python train.py --num_hidden_layers=12 --hidden_size=256 --num_attention_heads=6 --num_key_value_heads=1 --head_dim=64 --intermediate_size=704 --vocab_size=4096 --hidden_act="swiglu" --norm="rmsnorm" --norm_place="pre" --norm_eps=1e-05 --positions="rope" --rope_theta=10000.0 --rope_fraction=1.0 --qk_norm=true --attn_scale=0.125 --bias="none" --tie_word_embeddings=false --parallel_block=false --init="normal" --init_std_qkv=0.0368 --init_std_o=0.0 --init_std_up=0.0368 --init_std_down=0.0 --optimizer="soap_variant" --learning_rate=0.00471 --lr_mult_up=0.975 --beta1=0.95 --beta2=0.95 --lr_head=0.00861 --max_grad_norm=2.0 --warmup_steps=74 --schedule="wsd" --decay_fraction=0.603 --decay_shape="linear" --final_lr_fraction=0.0 --batch_tokens=131072 --max_seq_len=256 --doc_mask=true --z_loss=1e-05 --train_tokens=641400000 --max_steps=4894 --dataset="wikipedia_en"
Each number is 128 + 32 x the weight over the matrix's rms, rounded and kept within 0 to 255. Layers, rows and columns count from 0.

# layer 6 MLP up, 704x256, rms 0.181, rows 22-39, columns 0-127
[[124 115  91 128 139 131  87 127 123 127 151 116 155 112 130 125 135  95 144 110 108 157 190 134  98 115 145 150 109 107 103 127 101 103 140 118 182 128 136 126  88 149  79 152  84 121  95 162 183 103 149 137 175 161 142 133  57 124 129 123  62  62 175 176 141 146 117  98 128  60 145  83 173 133 124 114 153 129 166 149 112 136 119 113 164 115 136 143 158 104 161  87 163  99 154 151 116 112 131 103 110 184  90 153 162  89 113 151 159 161 104 108  73 115 108 163  73 158 117 103 165 114 114 173  80 118 140 167]
 [109 210 119  94 160 112  73 142 177 115 162 105 148 111 131 173 132 108 128 108 166 151 115 138 106  86 142 169 129  66 151  57  85  97 178 163 141 139 105 163  60 140 122  98 141 133 181 106 141 131 208 168  84 112 109 135 108 159 102  99 185 109 132 159 131 164 107 136 108 133 169 175 180 149 130 101  99 149 160 117 118  88 140  87  64  62  73 128 104  99 138  76 154 142 139 128 122 160  54 153  79 210  86 101 114 133 107 157 136 141 139 125 184  84 142 143 122 114  76 150 104  94 144  71  78 135  96 110]
 [109 115 145 106 158 123  90 147 122 139 217 141 127 131 182 108 110 123 134 114 114  95 127 120  87 157 121 105 155 140  68 125 114 131 115 137 165 107 106 148 145 214 154 102  88 155  93 161 160 149 166 193 157 119 146  71 101  92  82 123  86 153 163 137 150 124 156  91 110  71 124 114 112 141  89 164 160 141  90  87 135 130 133 120  89 128  61 165 164  94  87 116 137 159 130 152  89 127 119  97 148  63 140  99 139 136 113 141 121 129 110 140  76  65 138  76 116 117  86 111 178 178 154 106 169  87 136 104]
 [107 127 128 167 113 121 133 155 186 136 119 151 130 117 154 134 121 180 159 140 117  85 145 159 181  94 127 188 118 126 189 171 117 100 168 148  92 169 101 151 121 178 150 110 228 122 132  97 129  93 151 141 113 165 107  49 106  92  74 155  90 151  98  88  96 130 127 110 148 154 157 155  91  59 182 101 133 103 117 123 100 168 127 142 113 103 129 138 157 173 102 137 128 107 119 151 117 109 188 108 178 108  91 120 189 130 168 170 168 119 137 144 120  96  88 141 148  78  81  93  97 132 100 201 121 146 214 131]
 [149 161 139 110 140 159 118 214 105 134 116 123 136 140 171 149  66 113 126 136  99 105 141 149 157 141 142 179 163  97  94  96 165 127 154 141 124 156 146 152 144 138 147  70 124 175 109 126 200 113 160 116 116 118 167 130  88 135 127 129 111 107 125  83 177 140 169 133  98 116 117 180 142 139  98 110  56 157 131 119 122 171 130 116 156 139 175 144 102 180 127 120  92 154 100 135  53  79 134 163 139  91 120 104 134 160  82  91 139 101  59 166 109 140 159  77 158 122 173 170 156 125  88 150 110 164 122 102]
 [ 70 138 122 154  44 116 140 157  82 128 121 175  98 116 121 101  87 118 187 179 152 157 181  22 125 177  56 101 118 109 133 177 200 103 138 148 101 156 162 110 188  96 130 120 125 159 125  80 160 138  93 117 125 128  89 153 119 156 155 164 118 111  97 137 141 163 109 159 155  74 154 123 231 102 141  86  92 117 114 123 130 125 132 116 117 188 148 121  99 142 143 127 177 164  89 117 110 181 168 140 137 141 159 152 100 118  82 109 107 104 128 139 196 136 154 135 131 133 152 142 122 177  91 139 155 139 138 182]
 [ 76  95 148 148 154 169  74 106 142 193 141 137 109 164 169 127  97  90 143 123  99 119 160  84 137 183 138 129 100 144  56 123 139 114 176 126 135 125 133 133 140 109 120  84 146 141 126 153 145 118 106 127  53  99 155  79 104 116 154 145 126 115 185 107 155 121  93  77  91 118 180 112  72 122 148 163 150 158 144  83 129 118 153  78 107 125  76 160  74 107 176 199 174 130  79 103  90 134 187 116 141 137 148 125 104 143 188 124 141  83 111 114 121 158  86  90 120 143  90 128  74 129 131 162 171 137 103 204]
 [113 113 111 148 120 150 105  50 157 155 145 142  88 133  75 103 155 134 117 118 116 148 117 138 133 173 169  89  83 135 117 141 174 195  98 109  99 100  99 121 123 108  95  87 142 153 102 122  81 106 104  98 120 116 155 134 144 152 134 158 143 115 125 110 123 133 116 125 156  97  89 130 156 192 172 117 145  79 131 129 153 124 126 152 115 119 122 114 105 119 113 170  52 131  98 147 170 126 160 133 148  75 102  83 165  92  93 111 102 174 135 139  95 150 127 135 116 128 127 163 162 136  91 121  94 116 139 145]
 [153 148 154 130 140  72 142 101  62  46  94 168 133 118 109 136 149 112  94 101 103 107 114 111  90 119 164 116 190 118 160 193 158 150 117  57  86 119 132  80 127 127 100 111 120  98 125 158 155 122 119  96 153 136 125 156 154 123 145 148 109 143 152  78 179 115 148  68 143 139 106 113 147 144 139 111 142 107 127 163 121 131  46  63 182 169 125 112 184 124 111 121 111 115 111  73  96 148 169 136  81 130 164 167 116 119 122 157 140 145 166 131 106 114 135 120 138  95 203 140 121 175 160 187 124 136 106 144]
 [ 95  32 145  59 123  90 126 135 145 121  96  98 115  89  97  80  68  93 191 139  36 143 146 116 135 103 104 100 119 103 151 163 129 143 160 117 120 135 128  99 130 144 142 134 119  73 101 156 144 158  97 108  80 107  95 165 116 118  99 138 150 150 133  77  95 156 109 148 129 100 111 116 132 149  99 144  89 109 111  78 132 143 114  82 119 113 117 109  90 134  85 155  71 118  80 117 160  96  89  84 188 200 204 136 175 158 171 131 150  60 139 165  70  55 147 144 138 100 163 127  75 173 146 171 153 127 100  93]
 [117 114 180  86 106 124 146 124 155 100  78 110 142 149 143 157 135  98 127 124 166 162 135  54 123 161 151 103 142 101 147 156 143 126  69 106 134  95 111 159 114 181  90 129 110 133 170 198  97  94 162 116 150 192 128 198  70  94  87 107 181 133 118 168 160 131 150 206 168 130 138 100 129 148 114 157 109 124 188 122  99 125 127 118 136  28 130 114 133 183 120 176 156 135  90 153 145 156  76 167 154 103 167 117 193 138  83 161  79 103 142  81 122 192 139 104 114  76 222 123  96 112 173  74  70 225 116 132]
 [149 133 129 160 144 141 131 112 106 102 116 130 110 172 100 166 130 115 165  94 139  65 152 164 118 130  88 133 125 134 133 105 165 129  72  95 162 157 149 130 133 239 132  91 168  94 175 104 175 139 160 107 131 146  89 100 166 125 138 137 189 179 105 104  82 155 126 128 106  76 124 223  91 126 116 188 123 134 128 153 137 123 164 192 184 103 144 136 141 120  90 143 106 122  90 194 143 102 153 156 165 105 125  94 183  55 107 156 130 106 203 106 122 164  96 141 121  92 156 132 104  69 153 169  98 139 133  86]
 [101 164  72  95 113 121 138 114 155 106 156 126 124 149 129 151 190 146 194 198 159 140 112 126 129 141 115 190 182 134 124 111 102 130 134 157 154 140  99 111 127 149 151 112  84 100 135 166 134 144 147 141 135  98 127 168 147  81 125 120  96 127 138  81 126  95 144  90  82 115 132 146 142 117 119  89  88 155 146  84 185 149  65 115 139 159 108  86 122 143 164 158 158 142  72 145 119  96 158 199 130 135 177 117 151  87  57  82 155 140 156 153  73 129 103 107 103 125 121 108 142 118 102  98 115  72 101 146]
 [176  90 150  91 160 123 120 108 137 166 162  59 160 138 131 143 163 100  66  95 138 174 121 156 168 113 107 114  96  75 108 144 164 133 152 177 127 102  72 119 135 129 164 102 128 134 161 179 126 166  72 159 125 173  70 110 165  94 144 117 179 108 173 161 147 138  99  77  85 155 141 176 133  98 118 132 178 165 102 134  93 173  80  74 121 108 120 136 192 119 158 150 114 177  81 122 145 125 103 153 103 116 112 122 152 124 136 130 153 152 141  43 116 179 106 123 162  82 139  90  67 152 105 102  72 127 133 187]
 [178 106 155 146  79 135 177 172 127 106  98  82 121 119 147 161 144  78 129 131 148 144 172 149  77 109 159 131  94  88 168 108 140 109 117 109 121 132 149 123 136 119 134  46 126 146 162 142 134 125 139 168 106  75 105 154 128 139  88 133 168 109 107 125 133 136  98 197  89 121 106  99 166 118 166 110  76  96 100 100 114 135 116  77 101 105 171 145 149  87 118 103 135 138 114 108 136 142 108 139 126 190  66 128 144 128  61  93  57 114 115 154  97  93  86  80  96  91 111 112  84 136 149 102 154 138 142 145]
 [148 158 126 115 126  83  78 133 137  90  87 115 137 116 166 121 118 122 103 134  77  82 134 117 132 126 128 148 157  98 144 149 135  79 149  75 135 171 109 115 160 133 148 148 114 152  67 107 137 125 159  33 120  84 118 122 150 111 135 130 132 143 126 133 123  98 130  94 100 124 114 151  97  96 139 196 127 164 141 128 129 130 146 180  96 121 121 146 126 197  83 130 129 107  76 131 129 144 179 101 135 155  99 102 101  92 146 169  85 206 118 125  99 160 177 124 138 110 113 153  37 141  64 156 149 181 111  93]
 [ 79 160 143 106  79 146 177  24 102  96 118 133  60 159 140 124 132 163 111 142 144 165  43 102 133 118 119 172 146 145 121 166 137 164 146 130  87 110 102 172 151  85 196 124  77 173 132 115 166 132  97 151 145 132 115  97  81 171 173 151 129 142 131 129 195  62 144 133 153 134 138  90 170 117 135 189  97 165 154 151 116 142  85 184 160 142  93 187 157 193 124 127 116 151 187 138 202 111 103  91  86  70 129 174 122 176  93  34 109 154 129  85 120 132  87 136 137 120  78 175 132 132  74  74 129 164 170 133]
 [151 114 132 128 185 204  96  89 149  70 151 136  72 121 130 151 142 146 140 155  64 121 100 123 103  69 177 109 104 134  67 155 134 112  62  87 136 134 132 186 170 141 151 124 149 142  77  96 132 162  63 110  84 191 105 150 150  83 106 154  73 171 214 190  98 181  82 117 152 178 160 113 106  83  85 139 116 137 121 241  83 155  76 136 109 157 154  97 150 190 151  83 193 163 142 122 132 146  81 166 122 151 117 117 155  77 129 132  53 103 128 154 118  73 209  95 100 159 133 130 141 154 152 133 144 127  78  86]]
# layer 6 MLP down (transposed), 704x256, rms 0.179, rows 22-39, columns 0-127
[[133 142 134 138 132  77 122 107 138 125  97 150  66 156  84 114 115 194 118 143  91 149 113 141 126 121 112  79 110 117 148 146 137 105 138 156 119  74  89 127 148 126 131 119 186 117 128 100 105 170 127 121  79 117 113 108 169 126 108 133 210 163 127 113 156 167 129  83 144 152  67  80 131 121  81 166  97  88 103 150 130 123 102 101 110  93 124 101  78 123 129 137 151 130  78 144 150  45 165  96 115  87 152 103  85 141 140 121 102 138 141 161 159  88 159 108 205  97 159 179 112 149 138  96 162 105 113  54]
 [180 157  84 198 124 121 101  98  94 121  92  67 120 100 124 188 134 114 115 159 161  89 172  73  85 136 109 136 120 207 126 155 138 103  99 107 135  77 127 106 157  75  96 175  79 105 120 116 171  85 128 126 152  55 141  81 108  97 117  96 154 121 172  54 107 190 155 133  70 105 105 146 101 106 103 120 171  92 120 143 121  82  93 125 103 157 107 193 108 138 167 162 114 102 131 124 150 167 141 146 147 169 142 165 109 101 120 123 105 106  82 127 172 151 164 133  89 133 160 111 125 109  69 114 170  14 143  92]
 [168  83 167 167 127 144 128 109  59  92 113 141 144  61 136 131 125 151  88 153 148 175 125 134 137 163 135 136  94 130 183 173 105 112 126 162 151 123 115  87 124 117 153 128  76 111 117 151 128 129 115 192 120 112 108 134 171 174  84 108 148 161 145 172 131  40 159 157 133 184 143 148 136 124  94 126 146 187 153 156 114 152 144 215 147 168 153 112 127 168 133 130 117 140 140 114 190 120 185 169 166 144 117 162 102  87 120 123 159 146 132 121  85 133 148 128 133 106 142 124  85 102 196 131 188 128  93 167]
 [131 132 182 155 133  76 121 125 116 119 143 139 108 146 112 161 130 194 188 138 167  94 156  70 132 125 141 130 172 120 154 150 127 132 118 210 111  57 140 126 160 148 123 139 141 139  72 137 163 179  74 158 109 162  77 102  86  97 110 121 163 132  97 148 109 108  97 154 104 140  83 194 119  49 175  56  99 159  90 116  89  71 139 160 143  65 139  86 114  80  86  71 103  75  86 169 139 164 164 123 119 148  91 152 125 117 151  85 134 124 118 110 181  72 130 182 218  99 151  82 145 144 115 143 134 127 153 115]
 [154 109 151 138 142 135  83 167  41 118  87 121 113  59  38 161 105  81 114 104 114 114 155  77 129  94 164 119 120 158 160 158 122 142 147  69 171 140  90 111 142  72 207 148 159 175  96  79 116 185 123 127 111 128  84 141  75 139  44 137 159 119 141 149  98 145 111 168  96 105 124 142 104  85 216 157  89 163 113 117 155  77 102  86 112 168 107 147  43 106 126 196 130 150 125 160 146 159  65  64 128 103 118  94 116 147 130  56 138 140 156 150 118 150  94 142 158 125  78 120 112 157 128 134 135  68 105 108]
 [144  73 174 128 155 146 147  96 146 156 145  82 140 106 135  51 115 161  96 149 127 130 126 136  98 140  53 190 143 163 121 135 108 169 149 111  86 138 144 136 121 159 153 166 165 117 146 180 128 124 153 139 100 131  73 100  78 100  95 119  78 181 164 125 146 127 167 124 175 153 114 117 130 118  54  83  94 144 170 121 197  82 153 129  95 155 119 108 102 121 166 107 158 188  75 151  81 151 106 138 154 101 151 101 132  98 178 132 161  53  72  91 183 141 155  64  94 134 141 117 148 119 148 144 195 135 136 201]
 [144 136  91 102 162 142 132 107 137 164 129 109 128 115 203  90 119 111 154 180  65 130 120 132 229 128 162  90 156 130 117 128 218 149  50 177 137 110  92 130 107 169  69  79 125 113 176 146 132  95 125 191 111  64 176 146 149 137 153 106 126 117  98  92 127 170 100 113 144  68 122 108 115 126 209 122 166 164 114 190 109 201 192 151 181 162 123 189 119 124 195 133 115 158  97 151 120  90 120 155 130 133 111  98 110 106 125  72  94  95 159 153 126 135  99 144 130 124 172 132 185 106  64 104 102  88 101 121]
 [173 151 160 114 117 145 140 160 111  79 106 144 131 114 240 127 118  99 127 167 118 112 112  76 169 128  69 129 149 145 127  90 156 107 166 127 148  73 147 129 138 134 139 158 102 145 151 139 140 166 119 142 112 137 141 118 102  89 116  75 153 148 111  98 176 102 145 159 134 141 146 147 121 132 111 103 108  95 135 123  87 179 117 125 103 108 121 176 129 109 178  68 143 142 120  81  89 135  99 137  68 137 163 144 113 138 149 123 140 121  73 125 147 128 110 106 118  57 128  68  73 161 122  94  40 121 137 140]
 [ 96 121  84 111 118  90 153 135 143 113 122 132  88 108 134  87 109 108  30 124 138 159  84 112 148 150 120 160 118 175  97 135 102 126 137 159 101 111 134  80 127 108 151 138 138 128 121 129 154 149 164 124 161 158 204 109 112 167  61  60 162 104  97 149 194 135 130 217 127 119 154  93 171 137  85 198 169 146  91 142 130 150 154 106 104  79  66 149  58 120 164 112  74  92 149 124 145 134 124 137 132 122 123 135 161 150 107  99  91 147 150 126 152 155 142 100 128 122 109  77 168 159  86 106  29 162 137 108]
 [150  60 110 125 110 143 111  28 153  88 114 162 113  29 134 122 157 128  82 126 142  99 148 131 123 172  96 165 129 140 141 183 159 158 145  66 120 132  25 107 136  91  68 122 143 101 133 119 136 115 158  69  77 117 138 159 101 129 116 134 116 155 142 153  93 115  97 137 138 111 116 114 128 160  95 157 133  73 128  98 109 179 132 134 165 127  99 174 167 145  87  65 142 133  96 117  88 105 141 115 101 155 143 147  68 130 175  77 192 129 154  99 110 112 145  87 101  96  89 171 170 160  98 198 151 169 130  68]
 [ 81 114 107 142  52 159  92 137 161 201 133  93  65 156  79 135 108  89 148 104 169 162  65 176 146 126  53 175 141 122 132 154 123  94 152 149 147 112 112  70 127 117 164  46 177 137 154 118 139 144 122 146  77 107 136 130 161 114 143  67  97 146 126  60 175 104 144 160 132 174 117 119  83 167 115  92 142 138 126  67  91  98 102  79 153  83 162  62  88 112 132 151 126  93  73 112 118 165 170 114  96 108 121 107 127 145 130  95 157 115  92 126  65  83 121  87  85  93 121 130 122 139 131 179 166 193 127 111]
 [ 59  54 174 108 121  99 103 152 154 129 143 103 135 100  93 131 131 176  66 137 108  76 218 131 130 116 113 123 106  96 141 146  73 168 127  94 109 108 114 133 133 127 145  97 134 120  77 113 158 116 119 182  14  89 121 138 122 112  93 182 109 134 117 115 102 151  98 125 134 104 104 120 101 157  60 154 126 124 171 171  77 149 117  59 121 191 132 155 163 201 192 122 166  78  66 133 140 108 142 173  93 154 150 124  90 127  78 112  89 125  86 173 109 101 142 142 142 136 122 202 108 151  84 138  95 126 101 142]
 [170 150 126 191 136 106 138 156 135 129 168  90 117 100 122 180 150 101  91  93 100 106 159 181 142 101 122  83  91 103 124  98 159 149 141 188 147  69 126  87 121 112 168  86 139 219 119 182 113 137  88 128 147  95 125 146 166 148 160  90 216 156 111 135 133 132 126 142 130  90 119 125 137 138 160 166 114 142  90 200  94 168 132 176 121 186 159 108 146 145 183 174 124 166 117 113 141 104 139 116 150 124 128 141 104 156 137 130 112 166 158 127 156 130 115 160  17 109 109 142 131 100 101 123 102 120 121 176]
 [ 97 224  98 141  61 114  88  87 135 133 159  93 119 136 130 109 127 123 130 141 119  89 151  96 126 153  93 182 229  80 120 118 118 185 194 127 165 122 120 134 165 183 104 152 123 105 120 190 190 144  72 194 246 111 120 123 118 146 104 131 152 134 128 116 134 137 184 140 111 101 116 168 115 102 133 133 170 124  93  85 139 174 130 165  66 150 156 170 106 130 117 130  73  93 171 111 164 160 104 149  83  90 175 147 165 154  88 144 124 149 162 172  98 171  88 133 105  96 140  82  90  93  84 120  89 105 122 102]
 [112 128 132 165 151 193 183 124 140 143 166  77 102  87 122  86 144 117  87 147 152 197  70 110 168 115 142 155 142 152 173 160 175 128 130 156 114 150  98 134 179 123 170 151 144 110  91 158 163 123 111 156  85 155  90 115  82 152  90 176 110 107 111 186 134 143  61 164 137 151 172 112 164 120 124 103 125 123  72 128 187 160 147 105  67 153 147 137 194  85 115 150 129 145  97 139  99 115 141 125  76 225 107 142 129 170 138 125 103 108 137 131 148 175 177 140 155 122 157  88 111  81 172 135 177  97 106 154]
 [120 146 117 141 154 176 101 176 130  82 114 137 139 149 117 142 177 110 147 150  83 148  94 146 127 145 116  91 131 112 107  98  48 118 142 130 163 106 168 139 105 201  79 170 132  65 108 130  54 134 128 176 158 133 165  98 171 130 131 114 157  99 122 127 163 124  85 129 139 144 109 114 120 111 100 185 139 158 115 113 134 115  65 138 124 147 134 122 116 118  75 145 117 142 129 136  45 179  99 105 162 166 128 138 144 135 156 112 215  83 133 137 165 104 183 110 111 179 176 108 128 104  97 140 200 119 148 122]
 [155 166 150 161 116 120 128  55 147 153  70 126 130 124 108 187 119 100 158 135 132 125 130 139 117  70 174 170 105 129 142 144  93 128 131 168 130 128 111 161 146 158  67 154 142 136 116 114 102 128 119 122 105 107  96 104 212 133  87 140 146 122 100  74 123 108 126 125 121 141  88 133 140 130  95 190 137 115  85 154 143 125  86  80 129 125 132 130 135  75 138  90 128  91 119 134 160 117 143 142 157 131 134 141 126 166 110 139 204 141 157 168 171 145 173 195 143 167 110 125 167 135 173 128 133 117 159 104]
 [111  37 132  94 122 104 119 118 141  94  41 119 156 101  99 134  84  85 104 166  73 183 119 110 112 112 145 177 115 105  56 175 122  98 108 105 132  94 171 126  95  90  82 139 176 116 117 169 150  87  93 121 164 112 145 118  66 134  32 176 128 160 125  83 130  97  21 191 208 183 142 122 100 145 134 128 114 113 114 126 131 114 118 125 146 130 127 129 192 186 132  87 121 161 110  98 117 139 109 109 110 135 126 106  69  90 137 108 107 107  79 100 118 126 206  88 142  77  92 181 171 162 100 113  73  70  74 104]]
# layer 6 MLP gate, 704x256, rms 0.165, rows 23-40, columns 0-127
[[126  95 128 130 162 150 130 111 146 132 118 183 160 114 147  94 142 161 130 120 188  91 185 134  78 141 143 120  65  96 113 145 125 158 115 118  93  70 179  86 142 113 125 142 131 108 105 132  97 125  99 142 157 144 132  89  75 153 118 139  56 169  93 138 143 118 171 135  56 221 121  40 106 131 139  64 136 145 118  30 164 114 131 153 135 146 144 162 110 102 150  81  76 176 157  75 139 140 137 144 121 143 111 107 137 118 172  36  44 124 159  69 177 196 101 128 161 118 160 121  85 172 121  88 119  84  68 137]
 [127 156 116  92 134 127 120 188 204 129 140 123 130 150 123 155 164 181 157  69 129 188 115 127 114 105 171  85 133 138  92 160 157 128  88 128 135  58 139 147  94 145 102 156 146 150 138 128 118 159 139 141 228 143 181  86 180 116 116 159 182 160  96  73 127 174 129  70 145 114 134 118  86 133 183 126 100 109  96 131 140 151 120 137 139 108 177 148 105  75 132 158  80 151 198 150 169  78  83 111 128 127 133 167 103 112 109 122 139 146 123  83 139 107  89 192 113  66 168 110 180 150 103 173 179 114 155 100]
 [137 176 146 159 133 126 134 126  90  65 107 167 114 145 128 129 163 123 116 114  75 196 167 108 139 115 162 201  73 116 132 124 134 104 144  90  97 174  85 197 127 104 107 152  96 129 175 148  79 120 124 125  94 140 104  92 162 135 154 135 133 153 119 170  77  81 204 151 255  76 120 120 128  94 206 141 139 139 161 113 137 106  95 154 119 189 162 116 152 164 118 128  97 145  86 101  85 120 181  99 104 195  95 157 150  86  84 118  81  97 121 115 132  94 134 138 137 111 124 111 159 132 128 143  64 171 102 121]
 [146 135 139 170 109 189 125 112 142  86  93 140  85 103  79 140  96 100 149 154 145 158 108 126 112 168 138  52 104  78  99 110 144  85 152 116 154 137 138 139 116 168 100 125 127 106 137 139 169 137 120 183 105 169  95 144  67 107 136 131 128 163 163 103 113 132 156 161 130 163 136 178 204 157 148 149  91 111 110 106 119  87  97 143 148 148  69 127 107 104 143 132  30 128  61 128 116 117 100 125 109 167 114 193 100 124 156  92 204 167 134 130 115 156 162 107 113 136 138  77  72  49 143 104  89 168 174 187]
 [113 142 148  92 122 131 120 172  56  99  82  85 107 168  62 103  76  72 138 162 119 154  91  96 130 165 123 115 138 135 154 143 161 137 131 128 149 106 141 125 149 107  35 154 159 183 145  99 129 129 132  70 127  76  95 144  91  84 124 120 135 156  95 123 152 138 139 178 104 122 154 121 137 127 171  89  71 102  76  75  96 106  89 142 108 120 143 163 128  94 134 137 145 119 126 157  78 175 154 134 183 135 144 159 148 141  97 130 139  85  73 162 159 140 118  97  94 135 128 131 172 105 143 128 131 159 126 134]
 [110 102 189 158 154 187  67 125 138 130  90  73 134 107 179 102 146  79 151 120 143  73  73 144  92 141 148 104 149 183 146 170 123 146 143 137 177 115  58 126 151 149  94 118 142 151 117  75 105 144  96 178 136  97 119 165 129 124 144 150  81 101 132 150  99 160  99 150  85  80 113 110 129 132 106  57 126 162 137 128 153 159 111 102 145 102 132 160 136 126 176  92 137 144 149 132 110 118  84 176 112 147  97 153 144 125 121 171 107 143  94 154 120 155 128 121  95 131  58 136  51 151 201 129 127 130 133 111]
 [164 144 145  94 157 141  75 153 156 118  98 102 136  96 103 158 108 117 175  66 143 186 146 124 160 169 130  90 136 138 156 175 134 169 153 117 110 135 145 149 109 148 159 152 151 100 120  65 137  97 160 101 134 156 106 137 102 168 104 111 102 144  88 153 114 166  86 159 122 165 112 119 151 129 180 177  75 163 122 121 150 121 105 128 100  90 151 102 162 134 186 160 112 172 158 187 127 125 142 161 153  99 141 103 145 115 167 110  99 184 174 122 162 161 122 156  73 156  65 132 145 146 147 123 160 144 124 129]
 [101 108 105 107 181 112  69 134 151  91 170 140 107 145  79 102 108 151 114 157 148  70 104 152 137 124  90 114  55 147 119 138  86 168 102 124 114 149 125  88 140 150 147 116 168 151 132 110 137 169  88 113 146 161 136 131 104  75 165 168 101 133 133 143  95 120 165 156 101 124 171  68  87 193 124 150 147 181 108 139  90 147 129 127 144 120 126 133 103 156 132 141 108 152 141 188 108 175 142 130 145 120 115 147 157 106 142  69 148 141 158 123 115 109  82 112  85 134  56 141 110 139 182 130 195 135 150  74]
 [140 128 147 106 125 148  92 126 201 128 120  63 148 177 122 123 148 175 183 119 150  62 110  94 120 157 129 137  87 114 106 165  95 139 168 110 115 133 162  98 116 126 114 141 152 125 121 130 167 141 122 141  84 110  98 122 181 111 143  80 145  88 107  49 211 128 157 140 140 124 139 157 128 126 137 149 121 130 159 125 118  49  90  77  92 119 119 150 115 157 135 194 113 166 150  89 158 151 118 134 128 183 109 115 102 168 111 153 104 197  57 106 139  64  82 186 156 148 100 131 146  80 110 127  66 161 124 145]
 [109  95 112 143  90 156 158 144 161  73 175  63 122  74 146 172 118 113 106  87 168  62 115 142 105 126 104  87 170 117 147 136 107 139 104 157 114 105 180 113 190 142 174 130 120 164 135 166 133 152 173  86 142 112 116 111 113 141 147  91 122  80 136 147 168 136 137  93 144 168  15 140  87 104 167  85  90 123 125  78 141 164  96 113 127 157 154 183 135 122 157 196 143 180 146  88 104 105 110  93 168 174 154 201 126 122  88 153 153  94 144 184  98 157 146 117 148 138 189 121 130 137 148 145  95 157 122 157]
 [140 136 131 131 107 117  97 174 111  95 127 126 126 123 141 160 108 205 143 113 122 162 103 104 131 149  89 158 138 195 166  78 198 184  73 106 151  88 102  69 114  85 119 132  94  26 124 161 108 186 137  69 135 100  84 146 107 175 109 103  91 152 179 100 123 136 121 133 129 128  97 177 119  67 137 108 155 144 117 149 143 117 144 150 147 115  75  89  91 130 116  79 116 131 139  89 112 104 189 149 104 112  58 151 138 143  99 129 116 171 137 117 132 127 155 128  99 158 151 116 183 132 139 158 112 140 161 123]
 [115 156 146 118 115 123 118 119 124 136 138 155 149 127  82 124  84 129 128 140 181 198 166 155 148 138 144 102 144 161 106 109 143  70 104 134 126 128 153  66 101  99 125 115 145 140 130 112 160 129 100 124 192 120 146 172 128 147 142 131 140 112 113 174 142 133 147 106 110 124 109 168 135  91 132 156 136 185 125 131 112 189 140  73 128 154 138 124 164 142 125 109 126 149 158 131  70 148 139  73 127 132 137 139  61 132  91 118 154  80 129 134 169 119 159 126 116 141 167 144 126 128 133 174 124 113 175 160]
 [173 179 143 110 129 118 107 111 163  79  95  59 118 141 110 112 125 134 133 198 148 109  92 136 185 169 142 111 123 112 126  53  89 123 143  74  84 136  56 169  83 134  62 110 121 208 106 148 123  61 208 172 155  89 151 142  75 155 111 165 105 151 141 146 158 107 112 144  83 116 115 102 149  89 186 110 128 114  92 175 167 103 100 134  46  91  90 151  98 164 130 144  89 128 176 127 127 139 154 158 120 178 112 128 155  83 158 100 153 119 116 175 156 109 151  70 139  99 161 143 175 141 215 116 119 175 170  87]
 [137 136 144 110 156 110  75 124 144  63 147  34 150  98 187 125  82 112 132 169 130 117  89  99 173 113 127 134 105 109  91 147 152 110  67 121 129 154 126  71 149 106 122 150 102 138 101 149 114  42 117  90 130 110  99 106 118 123  99 152 103  81 149 123 151  79 124 196  80 118 122 110 169 103 173 125 138 125 161 123 192 125 165 140  71 122 147 187 142 192  93  88  99 194 132 116 160  92 103 122 172 182  96 157  89  88 135 116 127 118  96  73 172 139 139  84 101 158 106 142 144 166 153 181 144 124 131 143]
 [148 196 109 100  55 101 157 143 133  80 136 150 165 197 158 132 132 104 111 109 107 127 126 133  76 132 140 141 119 133 123 111 111 130  78 144 172 107  61 144 119 115 120  90 134 121 130  73 140 118 126 125 163 112 105  50 131  75  95  66 107 160 107 127 107 107 112 113 172 120 130 160 149 110 160 150 159  96 151 129 152 118  88 107 160 141 142 104 185 130 108 145 113 102 147 110 131  87 119 149 105 127 142  50 140 112 136  62 150  89 133 136 150 164 102 139 154 230 185  39 141 175 110  98 139  81 139 136]
 [202  68 157 150 156  71 137 156 174 127 168 122 106 197 122 117 152 172 205  86 108 117 178 131 156 135 127  94 113 137 131 116 130  63 128 107 123 115 103 124  61 136 103 134 122  88 106 171  61 113 125 143  77 124 115 122 162 102 136  99 117 144 132 110  65 164 112 127 127 139 143 126  90 153 165  73 119  87 145 132  96 156 112 139  68 107 111 124 131 115 107 148  91 130 102 110 120 132 172 116  81 156  93 146  96 136 109  96 124 102 129 174  90 115  91 136 136 150 180 128 122  98  89 208 138  94  82 110]
 [100 226 130 151 136 142 113 150  97  93 174 166 167 104 100 131 143 102 152 155 139 101 136 174 162  97 122 133 147 133  89 167 132  95 167 150 117 120 138 131 135 149  69 116 130 130 164 138 139 117 140 111 126 115 132 172 146 139 155  76 159 137 148 116 173  71 205 151 113 144 113 194 116  98 138 126 129 163 103  82 116 146 182 129 152 171  89 186 117 105  98 159 163 117 127 122  99 173 123  84 144 171 141 177  90 154 137 141 104 119 137 158 137 153 170 158 172 167  70 112 157 114 164 163 124  94 123 181]
 [155 114 138  89 110  75  91 183 145 114 129 106 141 185 227  91  31  51 154  94 150 227 120 103 126 148 103 141 136 124 163 105 105 114 116 131  89 114  99 149 162 158  97 123 139 137 115 144 152 160  92 153 105  68 130  84 127 121 105  81 112 143 100 148  80 157 190 160  92 134  95 179 162 128  70 148  73  89 100  73 135  82 156 122 142 121 134 161 145 147 147 139 126 144  89 123 177 110  83  88 172  76  74 116 110 118 173  57  65 143  58 120 170  71  98  72 103  89 167 112 142  87 118  90 114  94  78 164]]